{"n_layer": 12, "d_model": 256, "n_head": 6, "n_kv_head": 1, "head_dim": 64, "d_mlp": 704, "vocab_size": 4096, "activation": "swiglu", "norm": "rmsnorm", "norm_place": "pre", "norm_eps": 1e-05, "positions": "rope", "rope_base": 10000.0, "rope_fraction": 1.0, "qk_norm": true, "attn_scale": 0.125, "bias": "none", "tie_embeddings": false, "parallel_block": false, "init": "normal", "init_std_qkv": 0.0368, "init_std_o": 0.0, "init_std_up": 0.0368, "init_std_down": 0.0, "optimizer": "soap_variant", "lr": 0.00471, "lr_mult_up": 0.975, "beta1": 0.95, "beta2": 0.95, "lr_head": 0.00861, "grad_clip": 2.0, "warmup_steps": 74, "schedule": "wsd", "decay_fraction": 0.603, "decay_shape": "linear", "final_lr_fraction": 0.0, "batch_tokens": 131072, "seq_len": 256, "doc_mask": true, "z_loss": 1e-05, "train_tokens": 641400000, "steps": 4894, "dataset": "wikipedia_en"}
Each number is 128 + 24 x the weight over its row's rms, rounded and kept within 0 to 255. Layers, rows and columns count from 0. Numbers have three digits each. The size before them is the row's rms in percent of the matrix's.

# layer 8 MLP gate, 704x256, rms 0.164, rows 428-482, columns 0-255
098:094115147149148115121135116109148122155143107149156157101135143155145151110123145119116142124114115129147079143135140144154131122141125120135100191086137143154140088125143148065138120135166147102151170084175148134114162076111115153094126142148103097117104109102116122092140131108143116112088124120118089125152175139142143107111090139112137139131171143091116155135135135129095062091125159151153135173116136105128157159135076110151125117139140126135131102130196162099114127140100076135122088156112130124159143106103100100124119117147129132105127160160117125135121128150158141114126133095135171148092114128141121148121112111149149161101106132091093117139108103137113130158140154103128062125144115143113154184137047147160132078110120111114155151105115137141100123105154101
099:149146180154176126143117112109178081140126122102112136158177169126131145143111136161115099076172196110135091141131138165127123139139090082139168100130151108171157119138092108136166144117117173160128165132183131121143137153161165125138119143127092153122121138170092109102146133124132106137131124114124130088087147128121101127127126126094106129099105131107118122092124134103077119150137128115132153168146135129136079154124107091172149130139139194099119148136141124174121077177114159125088158128141130111114115143141127107119124090101103115130135078122094133133128102113109117091112124158105106132161117140109144095125148144156136153125119138090121113167120139151095113091157132118105143118159144159137135174116116112117153105110128101138149077137138135114139148154143094
097:128138115148177094119063069122100112145137153124150137146113089144157115137127138139128117134130137167174074134128112131085069164165094124124155121118103152186150150114188132116171113142111143097131134173120118156170130132152104148147163134070139115146131096117126169156144106148116142115151154119173140092118108114162168149145146148125128138154189115156160109153082149122159090121118173116087101112104157128131131143103107131119136096119098107103125099077126123125137098102146159141141070137118148143136165115116137127138142125176112127119130142141129113131103152115105162147100132170088129100117114098127133124128131125100121149118113149146123088135135122124097149145116147129145100117137147088141161159151148165088133146158119125155128128165123103152118160095121141
094:151168163145135109134160132117134140137045093117126160127091142128144124145159121079115109169106107098095112152101133092109077136158125092154131101139125105106117132062093125156131142137130129103131060118115139125165148116147131119110149145138141119145094136181196117119102107108135136131128150080103103105112145162128142158106105119118120103122112160130084112134134114139106148110121142155157165117107107123147125126101124121150127092123106173075115154116102140160092116141122092084158099115111138094127117140091139114108135095098145102121172110128117126145138131110137084126129091167100110180138103118120122152131165136111119143154122151163120146124091128122144095156093103112103136116173139141122170081159119121149089123129086125149119108142153111110102133097119093
092:130128102155122109115122098110123148156124126125140130126104118117142111059131095129100106111152119130134129183173149144096145077118122176108135116087129162134146113128163120133116125122144125154151113174089165115141076132142107111107100144118182140143134129093123133128140122110131093119079116135139141161123109132131162141086138144192122147178118144176151109105122122147115117114093089079148102093135104172153132105068131129124123144146147154141093162134140136138098159157136165116113122163109128095114150108099146159100128069122103157096125164108133146159107110159155153123121134137125153109163172156134125105111128149128120119136123103128166093172176131113081150135143136142102134118159120084105160098121170112113144106153138094119106095119083126131135109111155108
098:135104148152150153134125150128136102149120102114153084144115146111138130100160105143147098120101106138180111172125084134123155076101106132084147130114148132102152116119135092103112123116181151119127103123162103145127082107095127112161058115129142133118132140125141117162131148117103117121130132126163135156118117096122150145102139149113155119118142097138169159125129098161112112098132146152088135124122104119143145110123135141138165144133131122185112152133121119134136163121175123135136152103150139188177115119175140130157126156145115151149118194124150113148102181151141160128169145095176131102121098141141126144130134117161114092123145156177139111119130160107176169180122131079182169089108158153110167127141149087077141103131096123133141126135119113136161129129141127
099:105155121156119118123143104111123124108146151133112169101140106116124134140116109135142123101128088108144182139128136109096151127126126106150133132196116171112115120086125087130111115135123135137147126140149146125120155149129126128116089138099138139143180114116129131139141145084114128097086175084065106125121127084112135117162084112107131110198132091139133136133112119156118141137165108127097141151128130127142152106121083148127113081145155164118133137143129093125108112159115148123139095139112124095119128127155088107164128117097141066138165160099163141119111168118126115114164064148127110097149165133117107194142128123057093153170118132121134119095121129161159168116111157169151113124145096115074136131126111092131110160177145105112146106143135112106104114137118101
099:159127146198133129143143133147090135141108077142115141114146135115138126113085143079123159132099114145106126116105141116180170149095155127155139122122175147095167190142129092157150106151145092124146109157119104122128147161111187147119124167098155105083133091162130124121129118118150150146148110106155161131096115112112094106110133138116092120110142132204109128151096170123139112128145140134145104109157161126082144126112166120123112139135145096134113085132113098163162145119102166160138163146093130129135118104132097118131136134088157122155135103142184143095120137127142137135128136136151142133148093103159079113127116118124141147083141141131113139102170175124144144128094122148099091127124096157111152116106090150132073114170102152116128125095134088145113113123132141
102:139123118163121106101180165105126124071143126106161133124122141118127140177116175109095126127061116140092134151096099115133163078147145131123140110132137146088175104163081143097110134160130140103138127165190104140103110133113123106087100140139102095128126095141091087099095132125149148133130129163130136123142129145159119111094162161110169083154126159123191156098106111211127134152123114124142111095116142137101143135122127141161144121125121121115133111124144086115123099144108096087099087101151139144117110084120123116157182137120090145112122139120132153141113103159093115128155145123158105118077149111131132141089135134108122125132134119121148133135093121109138126149097139152133155136147153128114097175145125124147097161149133113178118129160144100102161102119151135
101:118158175156109151113142155112139133145114119135127125115140115156152066122182150136104096140141138101129127136131151120153166117104080113109101101125101158101097142092099145157111138191177109127139118145098141112107134140100124126122141108086137116132145098135154078107171113127104111143109166110114123140127141153132133142124113107176110128089122084150149143055111164118156100115129109143160114128143153087134108106133142122133131100110128144123123112114124092116122122089140154153154109101108123120135096079114169070136155134129123137126130097165175177123092169140140110144096134142121116158142143105108112166124171180142120169118142066115114114150141132109099110114140122123151130122169115086131144112124175104119153132152110119110112129162097101097125138129197149
102:125108140124123177117121104134086191167131152109116126131128131149151119104160090143108208107121126149133145165164120111109154106150091142133125142103150114102187152113109158132103159120082122118154110111106118132061110109108085122135128126159149185141120118140146171148160162135154125067132122134069093156143116152130162151088153099155129154099123163123150128150106109175118112113133120159123113150106133121115130122092120111123123175125138138115121113137114122135165155124095148130111127113098093133125105138133097156148102141107171116153120140101156122124119116092104117118152122148151136120154131158131108122113083147123061160166147112123154123125129136127161136111121092114133139114175136121062135147170131128130115102111112165138162118122100115094155123164141161
097:104148148142115115111158088068126136126086134135103112137128215158136117125149122128168107095135089099162095124111105117096123143127133115135125145128120130144169125140114128181099143100138130108114133151142117163141121081104113139152140094127122117125158107123159118123042125124115157118109067139121152131133191146150118118131140123157149150132104132099120116148115107154112118100181103117115142106137111152142142157126142084189108106123104114129098130141112125134133098136107125178109098120159141108137061135131128062161117099110142130132120089138122134166145115169138118164131106135164140143133159122106152146124149143119138103107107128086114122152119124131120112116118147122120125112187060135139108190127133130105109091118094087136139162123134122130163141103162141
115:130146141150136089155093127085128141154119161116103138150094124145145141098154165151157139148137131127148104122129144129116117171124161095129134138119133154140120111166097159127148118139085154132107145142069122166107149116161131099108109132105087122156129114146114135145125124123103125155111086153113115134126142123127122135134143103112144121118129092150154126078116115160111128156116137151134126118140080128130145082132131112107084095121164124122115140142134091087144069165097110094090154122075128178129122106106104124133133112086145196195144193112174131150141175139135125130158149092125190130140116153131101180100100148115108147113164138107103137133147176102159141134143149180111094130115152107150171128156111116156144105130168153136108144131110093120142128124115133
103:102124152138149142095095123148139126080146127118142120171082152135132150123109114104089135127115131114125122111122198151130101142146112120141156088093155137093115177135102166184098076107166093149143172145108127107094115142083124133126105115096129056107177108117144138077152122132092138135126140111110141130166168085133135145103141157103079117123136120120154171129142187145097113146112147120111156092113126130131145088112115140127147104130158180128123109129125131158169155158129110090138116117150088100156101130126120152165080105136158128110100125109160107139121122171125167124099150125115149135083150143150120132152114124106100115096143145172111154131095145112144105144164121144123122170101109115115158167125169159141131110136088140109114118131122105121127138124146140
100:121097109156081152106161139112145121184158127136099110131147135110152121115148116097156116120113122136125076168062099113153075125145127135166055131106138123118118201146120084125108130116110113152156112122152127072118121166095121136140052131130130091075143094130137149101109080116120132141126103142121152092117151094120116115115150118143136154127112099143112116143160136147157114104118096105155098144111125134150146102116133156149116120107060137178151172111139117101086144146132079144143133118115117174106174083116139113106118147135112169119164125142152113091143100132131099092121134093118094123117123103150101102128161104120108116088140147119137154137148138111141139106126115107137114109149116135110133162125126126099138117115154146118093107158157105121114165128122137
099:158143174175138144167091123108146109093097125120147132118140154135128120164172131107149146128133125113145146098181123146143143166155115123143145132129168113143103111113114161096164128093144145126190110140169159145140147127149096120120075146166128086129119140122117151104137136103140101132113108127147156131131110110161118103144111100172135145116154103140142099158141119151167107093136107123093117137141181092084090123086155102123122115103130126090129088132127092131110134155145117103193118159117139119104163117097134121135170114103121137163134109150149121122119113118155137122136103123174145119130108112145095111108160112126113138091138153095138178130156113132142183142131169135095103146108094112078147157112105133078146119131164103129096144165107098106149129080075142
099:122115152137143113128111119118090119134123168132125097106180111136148136120106122185140168173130137162086152112093139136158185095101168124121142177129094163095082151158099143110102135132105131117108110136130140161165095148141148147185120108137111098160130153134129136123090125121186131125137106107137086140111092126136161126191119137095145153151103136152145154122133125100114106114146144111142124088116172164111137125100101136165126132155159161142127106112098125141151133142095110123140157104140184100132134116134108113116144136219115132120139136138133133100124106174167137154139138132145088121081064107104123152097111112170105123126108119101117125121124127129120145131125096124137089129090119124126172102108117142111135162133119158169134105138135115093133116144085164
097:131081131120135102170160153091154096131111134177141117139081156121129128121111108133116124167111141107121111087130148130097106139086150157124121148121151132148095120124118104088097109134119126131147115157143129120114114140133122104117123135056138134118143139165181133144092170130078150155109135149138113103103156109121108121116153109120124128133150111143144123108159166110154132116129130154127089115113134171130153099125135144122139154110143153118105111107147106103152067116141149154148137150107132173134166047135111149107103133146134135086145133089170149107077148156116144077146140155128148146073093086098102109111124095110122124118126135127125109117130147107121112136150130175125132159136131081174140148113170118133152120151122102172081098191118140132118175183142129
100:115158136190145121119168155113128136107085103114117061158137107128115148135061101118118142059101164136160159141134162123122098141072142121128114090109167132129144140118145153133144112145117138156139134122104105127149167138125134119146119099133152100113130168101137119133151129142118163117089149130109117151197108119104141140160179137130099165157102155102123113166132173129153151139142128129143145153092157136078118107095103153123059110146134122104123132127125123114111173103162118162123101115154118136138132128141108107127084108112143092129160179118114121150085137108141104136136141116145106118179102077129151127072138152121118156151138121121103145104113132136098149109142162146122133132153100134105135139129133172128140150165125131128136109153129164156092094102088160
109:177150157127113146146125111128135133124083137077109111116147151165135144114096187116140174151173163153091100155182104130105101165138146109142157110116174161145109147146106132101122133108141131127084156134134105107120145122104120097107124145173152141129108174130131095132121111124118146133097126157131126132104113101121124088116179149128156140166168112136104141129106116128122090093133114137160166149118125153120142108137135154119147134104160135108156130139091105099140154176143148155158069169079137108138114104153147130122118127109146128150096105072116113106135121078095098140111101167128086130123163101128106146138117145154151093152164133135153157129125121098119109155141087114173100148118095142133123106141157109180130137116080106088122109149142130154150119113098166
100:193131173093113123090153109086105173095123127130160130125181170134116149109120112143088108159129114137136170104108149139112104138145143115157129091161112120120120080166159128156127083133120135140127098132132122153111167110174146133185125127091124116140134060144120139134145128123136148176141135147140108153130161146085147105122109116143116109134091122114130176118137148162107147104088138141104143143151107138089146121107086118101174168130157124126164129125090134067094136124119127175141115120110118110157107135114097139122133102155104141141150067099146123136149133145147104151141093160134098127156116120127126161140084122076091119169112103141092123118117122122083118119090136139128095106118186128133137134104137098126125124138147132103146131149094111101104144150149098
105:159133114128115160077108094141166127138158093108112118132140126128128115110150111156122122095139157129072089128113149116153124106161144162121135120097169098133172162100133157153137161091110107109109114153176120110161126101140112125103140109156089148112158073115179162112137136142128134087103102148109124187112129127139137156107114133126113147144108129157108101164137104102125109085126089171112117159129161103083155128126152157119167125156178120120131100130113139126149094083125146114207146140142169124134098107117163095160129119114130116133127100112168135152126131130092133107099119126116153138189093116147118099104155111110138151141110144113131095161139144133138150031123134155142143129123113128107116172159111124112145131142147101109112122130152130118104104118115146
097:140122129126088151180098157132130063109162126098130165144124142110105122120139116131114147112135136140116132125144135139122139151148135113123183135140135092163105114117079138142139118092126148128146129145141153163082142137106106147107110105093151138128120092129167082164097119128164091086116102072144127109104086137160139103139146119176107135124092137099135124112109165146095113141159096128135110061112105136139133153115135123115152085122147150171140095117150104092165106140157148144131128110163110142104147088118146112167164127139138163117140139157142108117138122135151153096133121109135139117083107118120116154118133158177111106116097131153064130123114129124056135130182109136096135151118181121123145154137129079101148140172167101097117115102124131109147099168102123
099:128103138112138134146144142132148102109098132122175162136139087123117119145120117173117134113138154167142122103083131158092121106169131108123157127146123165098103134133155120125141130134165106166137142120132160167152164153190129096149122125078132136146150088144144145147120124115129126136110092115062073115127145152109178123086148161098147094104094111139149133130115145128142144134059082099094119113156134111083170141090099120129130109134124073131119089096135114108138144175152153134112115121120151144176126127171126117170106111147125106124120098164127100138077136150162147128126149118134083171168115119147156147178138156138097115137131120131156172145136113078107091079144118084132098145137118109089120106143126098125127158130134115122139113123129151115135127126155115
100:093094117159132110120121115139138138146112165118143121142109105124115108109111142192107117114147125143101192078113138142129113145141119123142183130151104085178173116138123084151115133094189084117136097122138145143119132126118130124137140149124101143140134184094114104115127085125101145089141106147121121122129089114142111144126155140080126123194161128115154156136102110150143164143136123158127161114108131097136150106123164111135128121138107086134112156097125153129141151108121143171104131130111134111095128076107107133146121175110152153117106132146110133150087094144096109074140146162103120123126103152109125078159150137141115075104106136147166125121114100150120141129096122153103102144152118105094113134126136146158134128128095086129098095168185155167175113149094126
094:112096100149122120125135091081134138132155170150128163168108131110127120149133110155124139103108099064124090148144133136146127094140120119150085142112155122115149159130112159149153161128144138120079137150187179128120179118142160132145139142086155153137156137119145112134131152103128101158100081151097127152108163111102110151090083118127144145136181149101167113109118174095141102116149113150127182136138099114150115142149162085146161139129110113136163124095144138115159184115134157169103132198118098131135122129129135129161103095129175139073097116117168118125118118098159096115130108126109113156155136108138097156158110122112097161132123107134139152096165148143141133118108131154121084125105149163123134122152130139146135138144147130150119138130167195130137126127120104
099:114118118113128105112119112069108113134111099102123137127161166148155099094122172074116169115162118139103112111148110162143135107126137147147157139115138094161107147153159137122140192095159128119082142146151122112139156116129123125100168096143161166111097149122126162087112102122131108101164123122144136103146177088079086162084128091170144112136123151128123128092135089101129162139129113127112076141136176098156113090122129107143153132140116130116099126110102159117130148108115102157132095120131104108153125148107115141132146136127140119128121080161112083166100177100135074076140141124134140083113118117092121109105131090117121120115112111128128074114157139106145070136129191145114102136150104154127142127143149155123134125142127115173170097118125117120131140133160127
102:104095147123090154123108126159104090129120103155129187121135119124126170140116131083082141167151111199141168112135130145132108108102169140175121138109117113123156092132113081096131114144148137120123109165143123172097161141125138137151119136094186136092117132187112118146120123146125118084124104153136130150153142097076107124059091143161135097135146132138150114132127123130088114152111078129118122120136130118123044134075173121108101179127148140157126104151094126108091101116144138142113119116124118096133122087156108118150135114106126182140132118137157118140125138140170124107111128163141099135104127157087131127124098111134143113149146124112130157112135139144113148082106160161137106103137153134093167098137116116147108145128112098152088115115109142126117154166113134
102:133144133070174131126106124088110147130122106107103122102127121129119165121127152104118105113116167149147138097123141098126145124144107157125113130135127160132118107106106130146155160138069118126122088143157145094094094142135108099101127114113129133124152151068116174099100111106158090130109137129074129108129156121127111131151127159134133051095126111126127160087161100141096110114133123096145118125096138073120116132120102169146118123135132120135125119129137112117153088143133151152115099120102152105124094124133162100153145102120166113112141118098107108118155169108109201115145097120144082156142141147090122114100112142130186123138105165171146112141118175066143103148093159183105130102148142088099113130103121093112129112127073135152133103159108097136133105118102118
101:102108101137092177115112107153112099176109099098132117159149153169112103132129109104155118146112146138128130122167132119118065142125126095170156139133168103157091103152103123141102151155162120114166104094140149147149152104125141101121116083121173113126132141104132091138151180081134129101121109120064161115097160132130126153133105121153147143143146114138143149175114116099112132106165138159118115126136118103134143088098172114151147104178118123130134108139126115123115145085120157120110118110083129155134083138160142103150116112090105148156117116149114144142119119151154131123146122147113171194142145089104141129159128153103146143149121126127125142151141124115152122125062160121075084183106096131104087108125102118107094105146118098104122114099120173136119140143108114
100:139148128137128153163117134134089153136110118148117184131091141124098157125079160172139114124112122154151111167122157090132163129142099117110103124150156120038113124102108118107126118105129156138129141130121134155132132099135117171114098108118149133140095129125139119121082114109134134098126123128136106114127125153111121106135118098116125150109089142112122133115108144079117095133128103144179099100119165078117131147121123083078169117158076164153195091145143086137097132107135123080143147138158116128144132128126105164094138134142151078162121130143100099128118100137120088158113104095118167170143139114105147154169135158119080121159130120128158131117171094171072137117124124141134099117150066172098120129127137100126132132135127130130109138150107162098141150106100125
102:117114118109138118133165134123165122108142121183120130186154104142111131137145129103128127108132108161120141140121136114166121127120169159119103133125099180136089145102139161152135125143168096135082146081144166094161176136140144098131144162140128118125146130146117124143147082161112156060111114122113107176123164113151150105126097100137150145082116133126123116126115101121108147104126116189095135123127131063108114123149149124134106116116143122096143139116122134097126118160105129126085139136103160106119123117092074121116091140170141130113147163132144095119111125174124147109100121164094108128123175104103111130135146162083135176121079121124152091163121095127136155102107108149092131116113119137130096138103148120155173165105142104164124107139160148134200119092105130
095:141101163158130138132129133150113107150120124134108105136154106082146082114137146106075129140147110142115108136105085118102098107131113125096123099094123063105118173135146131123133082136161160095090095100107113123126172083154187144142172098099109110135116126131156161091114125134178157151131151125118114104155129164118113107165138115143070135151148097142123154127091126154123091122120095169117112099154121128118115101086090116072135139125110111167154124127128108127136107109110149082141113123101159102154162130154182123145169164148140128131140088110151165197128142121164100133129133145166138141146111119125143154131130136146126167130100135194115101136139165112143120127152117113162112113161134167126112086137176131132099113130138118142122127159133107119133122147120138
103:167105132114122088155135144152144117135132120095074120105120104161117126133146135127131101113099123132113153146130125146138115136157106123124130123115150130118123105098151123094118140118118088122164144119156105096115086156095135158170134182154080099132118145099107131122160147146147132089136140181163131132138128117074111097119105132125133129077170142127120132139133144148133133137131090164099118115140149167112152112142110091101124107140113116144117095153119135119121137125096148145156103135102125109131125079156121124118122167113147158147086154106151115087136152113112061150086073145172124153109093172148153115150130128149125130122165141173089147137132108119083126141126140158124166097137152143141125169095238130104136155158127124137152125091142077125121112096126158
103:105117107125107115113118120142183128133124155156114107153175141126115136117133142097081201102123111153151152128153130153167128190147119089150104108097127145147129107122091127112122149172093173133144139138131154113137123151151146104144133124109099143127146120104083087184131147139147145111141118131114082130085127130115087146149124106100163132100127109099108099119119134105086096111129092070144091122117109124168137108148138118080134116117141126100112135140110131111124128132121128098127125115130141131093160118164159133116153117183159123142125158147143143129131165139181074094136123116099052102125116112109145132117151137137136112119132120126142107150123104082077202096156107107117096130165086146119143142108165145131127156125147140126135080152132105123108152160142148
095:144146167136162109135146105144116138107098106124150148098113090132093119141124146126118129100112119118147100093133097131094110117123135149127064140114158168180114108109115112133098147100105134156140178111147136190152159148109114181157099099122170091131120111145122136070115100121114103148129139137054141149108094155100126142096107130111170122113117121123091131128134161129164124137115157136098133143136102097154106120122160142102137119115097135107175115109128096125114127167141084096170116103099157120142124147117131148060138070101132110108137101137112113126130149112144143126136137140175109124164141078133147126121126131176139112124114138142141091080172142102131131101099138110109158157132171150137122085096129173112134160163169119155104124128143153119144161111133116
098:136097122136164117125120101169128122128151110141143113181134121116133123178113137137101126154092157105144096138115111140111120092123118131114116160170128096076082104165161142111151138166133119102124184133142139166100126089146130140156128133115128115141142151193143133108138169108130151093147119140134149111116171097117135145098098120156171107091108144114138107183108100117115162143104124109142150113129124176143142118129158121126154110129098067161101122138137079120101118120107114155131166160055148157128136120107101148129117182160114135145119087157108159128119099141138170142103115164130128124162130148139112121198109132096100102115121146136164141160104162127121152136093144114133128105126117155096164116151091088129121118126157147131105136141140085148134115151177146
100:120119122131137129086179110125146142123154145111103133142096181108075126130098096122120139125084103109095120133115094140086167143112159136178127103114150146151132141109137157131079152118156124152082152116152147144135124097126164144121116125092165155165139096122123100147125102133100100168161102148169105098147148123133149134114097137160123186129116123162105121122099126126128117139129130143148102143094121115132116144118099163117154146160101115114101111133119137094146154127100148108077109151139132107081145127154103144122144117177144097117140100117126089142071120160128163101114109090117129133157101113140126117102141153139137110145074132109095100147134126136135170100116091102133084106153149115154126117097134116196107143129089162148091090073143146151117111085089141
101:125143147148139161134108108098114164113131143119139096128124144088106143156131120156152145129129102118160138124148129142132115054129106077110193148127091115145104107136095139138124113074122121097121109126126129085133144179146153129144128139108124108105168156102139135146104126111179171156113180090115085145140137130131093142160110131112127123127139131130126128132102144100104136156108094139084092162096151084139093149124108106123133122162135118136116135127109098172137139172100128129113118075154171093116134101118101113164132125141140129118090166089057110125163137114075132112114149097127125116149139111142098100167138147177179131142162110135132145122103132110128118100130073116083125113159114112133125137142170107089121132134085112129093121174097129141151158148116119
100:125156111109116117133154132132086064149148147141115109087151113111110144140152159136136147131102102086122096105152096186128106121088126155088142141109124108173104135120142134117131146135138092098103132105123134135158138126156125127146131116127140138113107108126123163141119158120108117136127135165114137159097151140117105165155130132150127144099191099133136120170126126156097116128123183084118126084132122171160113155114088123142167105081114121117122110090155140147114130147104130123133138197153129147107123131129155066126142146150103168155080155130114154164146059132120110143139135140145169090113126094109140149180126138109107103111119103107100117104151140136135156156172117124125148161120155128137138101102099118107192098179098168133094133120116143135133130075151146
099:111129175145157154171135121160114134119122120114079108118128156058105119165108152107115121126157102153110159119106119131119106106137146163088138125148101138123127129154112097156116098095124111136115152152143134153125110152099147117148134125140140138154107131134104144142110126143163150152138060156159173106145174126124101130154134143143170062103125123131105178123172132133076128104141123115108100106141101152170136105083178129142110101157091122141124123133165146154150158168152116096142119109084158107113126120095133133118133104101128148136134115114184143114141149117120143095148105149145128106114142140126137170122127132116115095075153119120127110090154130138141103131127059082160119092161123181084142125106111109146147128131109106154132130150137124125136117075155072
100:124141151146108099108133134113129139132109040128117115097127119108131157144122105176120135114132089168157094123121113134134099130126138139148132108159132157126079114128126084113135124138113094142176135098113141130091173121094150136145069123113161107118121117092163100136117165134114160150173087162163105158103119086118118141135142125124140123142137093140131164145122099158116148172103126121118134138192150134162180122154138126132158149160130160111076108132155127124130157127095106152105108160116167130138187122092116129130171123151096154131167163103168156085164126141105130142124155145126118097120105182126157092152168139148158130137158120128117117096149154111152117125119096142139135120092128121115142107139115098149110162130168123145148159166106079123163127142130114
103:149161156118131160163084106122131154153117133118146098181101163128138125115145130113145153120130125101124105175124121104159122131092145115096086138139168142144117146137126148138096130105141125122165095139080151132160112145132134127143141093130082115122134104109115110056137119126161082135099108079163188109106081105132146084121146131109107167106141109122089149138095093129112157081156117113166138094100146131162164120160130112148095158130110138136104110082127157125087113125120073129111099114169148121120132087092147113126084140122136173138150150172135130146141108139109104147096103139140184134130136128112131115126118176135133113144130125121111133105102164127126139105105121188156129128148096148121114104173126114111108095123120153159165146148092145154119093157128137
098:137136129114133132147060138140143117117162109152167131123112165134107115127104157111091167118097142118162167090099105133117112141147142086126111107100086135093113163104160099133144162088143117103158080166110105120128110132123086144136092115136143096116140152124113103119098130122068146105104145176140119160110140159153110172127088117112142120117125073137112140150158134118105077136174105147121115131097133126114165132120124127102126150137139100139147076089122104085136131139127126098088051125116117087122135124149066122109104132091168143117136151079159132114118165140158122121101137136170145117135133158085138117139159114181149110160141147109125140125142128121129124177146120174152140101122147100116127163138121147112096153083126116134153103140131119121113101162126119
097:161136150152129145134122147108114118140132118099133145135138145127102121176119122092157138171171092155134159130114108152141112139129108152122131153090102122162142162121091156119086150132112105121117144199137163110087105111139140124162157133101141147113127160123147145138115163131183108080142168111125122097118183107124074112125148110111139103125078091125108130102115158173114111074116109153135135128135128138104121085098171104127122133173164124132084141132106162115149123073095131124098134135119101118136142119110125136152125127135126137142127143113118137119094091140096142124091129114154132161138121099095145115134128199117104079107157148142156101120115138134107138086137109097185129153167144142133137152149116141102120130179090119138081109097128119137121113103199146
102:124104118101131110145129130141126132127132116113083107125117142167165121145110147152069124143085173158119161151114156125159144136096133124119120125098141123090095161117106143136146143131174124126195149103159132163108067149128115128153128133120106138128144169072128137128094144101117116108166140133145127142108142142107122110143165169103117160096171127132107121125103172123099108140115052145130168124155162141128148081143125082147115078154128134124143147145181152103099147127073106154150116131133119102121141098134133120118151131130124140132109100146075119132117147121146138113148148116133102135143113080135152103141088156127141120073112128146185167136146132097108117109114178124100098152108136162126132127148157140149083126166141078108139145111154129095132148126080108
101:128134110175144134055135107142120144102169147132188144133109106118142136161085131109125135157131155124098135133117119174118126098124102120120122157146130151106110144108148150124122114102117146150128168162130119132183091112149079153122131092142143124131139135146146153123125121148144125143115147096116115139135146090154110123114092077090140145171152112153144148135142142071141156168122121159113142127127124126139154117079132093108135148116124143141120114105095109065160096161074120159133102130162118138110147117177086111121138141088165175137086133139138129111074101156161103157106128184146120136133122104117168122121166183160125129123086057148117122112150115136152117095149123130104100174116125156135122152104124100123158149121127111121164124112112114130164114100119121
100:125146149089135154111124146173131124119159123145147123107134121122171097103113151101091107147150124134156131108148141116167125112119131106162131151158111138108148106165143101110160072179146119134109122142158172118138103177128154136122093129088135132132114124146174127172146127111111115132159153132096143129103159147144091143096180155081102086129129117162192123073144124146125119164112067165100127145173144105126141105149148121133084089107120161106134124108106162075141123107134111098144115088152117144089129094143147105081134157102108133112119114164128175133132135089159111113091131121118150127137126159141073127151143103144123132121121088154111158127141169121161119101122091150141138134134126125103157106110128139152167112127129142129082172134132153168143127131148104
099:112115142117129103145129097148122149111106123098117145145126094154148147123176176148136105175130157114144137099107139130139142094129169113129162184081163128108097126138128146127105116125124167134095089113119123104157132139105165126114164092151142128137155107145096115109131131103148120180118113090147097121143144126120139102116172134127132108114145075103155148113151094135129156136177133173137131112116138134152126127142136108214111132127123113129131138128150121148088079170158128107098120116138142136131169120111117086121121117107106102091143115103173127107157122109162128138153179100127154104104120148168114114142045135116112151149130099134150127089137121121098136159150151112167109142103116111162139115096095118132067098129057131138141161108108155132093128104120127
101:098119160153161084118130123103117125148120125127126171109148159085182132105101154106136176095080171164136111125079129156141162170134113126128071171101151137123150097135121136118126083115136105097128110114110138144121108148080114126107120090136138149173077081126127091156156135108134081129135151141172115109128095116146136133121146084147147148150123106130135126150129122111133142159132110102110131133144145128126096136118126101103141098095120112116147114099140095164119086126116154143160150152122118098131179097146100116094134163125162122140148114101146123128161103144140083139150139117134085150193111140127103134092123122123112145174170156182113104133138119091122141115131139153116092142133168122128119161109115099128099099138117119138154161130108120118205157116097142
102:091149128125108138154106129104134103198117118133147128144117144137137109132162147146135098111131115136127114109151139130102113169081122144129092131118134120132200144151127110090149127128109149106098137124144152098130116123113098143122107136172158139141121160120169107159105120161130107117147140151131165117117160074083079128092158140141144157121111110142085147172175112121142104126147163108142142205118144134120077103188148119143123097107144135128087078189177128124155121098181142094148089098143081148128102134144130117142137136123102150141145132111168109109059111085138134102107137105138152138087124162138135117133111136133090147121123148097101111127108144141145121118158115163143151111129134099108144113109139087124148134131115102148110114139136124130173112107095155
099:138183111133186090144128120134100152135103184134139118139094115133154135119137144161087145137119162138158112122108137135151110114176112152118142139138164149151126101162124154117164115126116142132120118143157154114132101147079134144135151116101151138167126129137112145158137082137113134095145143092131130135159140121138148123149123106110099113139117062140126143157131098182132107125131155137115104108084104141097189135102127139119122131097120165114145113063141149137139124141114173123124138109095119171137152176127126090068121142159142119088094096169160141094091153130199118117133159104156180113123171112081087144120104150139130111073126104114115117100118143109117122107142089113097116162167117082124126109099155139139130149104118122104153125133131152149138106143125110
103:145097148137172125152141166124094087129121127141163121150132083104125116115113155144129128112090183158141112096116104108137135094161153142126136128070149113128102131149176146148121099091187107105121130125118140157146140133131148107166153146118111134098137097141152132167138148132137098112108146094096107132098146166133138143121113131141101083149163115142122163144125128139114149166116147120159115158140135116131134124115130162138154088116154113173143130087151111137079166146184113145127171149128116135133132130140100090078127153084098107146096154112104083112054114156115121165117135134121137134147150113123139102131167111157124124135168134095111174151147078117126116063156156123099127142159123081125132096181144138131111141113131163129155148137122096153138137123102156
099:161125111106165100135096170151177140126146066150094114158140139108145156108109148121093123109158126076106109111122162158154155140139121116208139164107143146114148148088156138136142130133133140108119089105172133113123087124100172130108115149130116118141110129126117118130140132092144120164104117112127146134152101081099161114140136140125098121102143144147142074123151115137151114116115184190114171123118151196125130102144137128172078128157125135082152111147153133099127133142104119153080115101100108166102134124128143131155123111115156112112094135118133100101166128153118136143145178120140116116103104111095140139133121122103108124119157091104153115110161112099131111132138109138138165104160163119162105135136146146168150088136119131129177127131136186164111091121119131
098:124129121079144120115107157135161122131156139159152141126144100143134115116123136144109134136104128170152127126115151154130126125143147092168123180136102151124129116117087128133167146143113132118109145140122141116151127132158101095141135114137128118106152108151118103125124111126112138102132101129176142124145145152114137099153134137144104133089133101116130153115138132155119101158141085115114177127137134129140087122093146105136131097142143084109110176081179099118135101087183083150109167115153098090144133104077155115173138112126112107124169086180153135109110131119166133113132148092163139097148120081128110135099147124109119183089153117129153143087140103194098132155116095118096110144126119143117132092107151144138153047137131094147064155155074146124127149122147136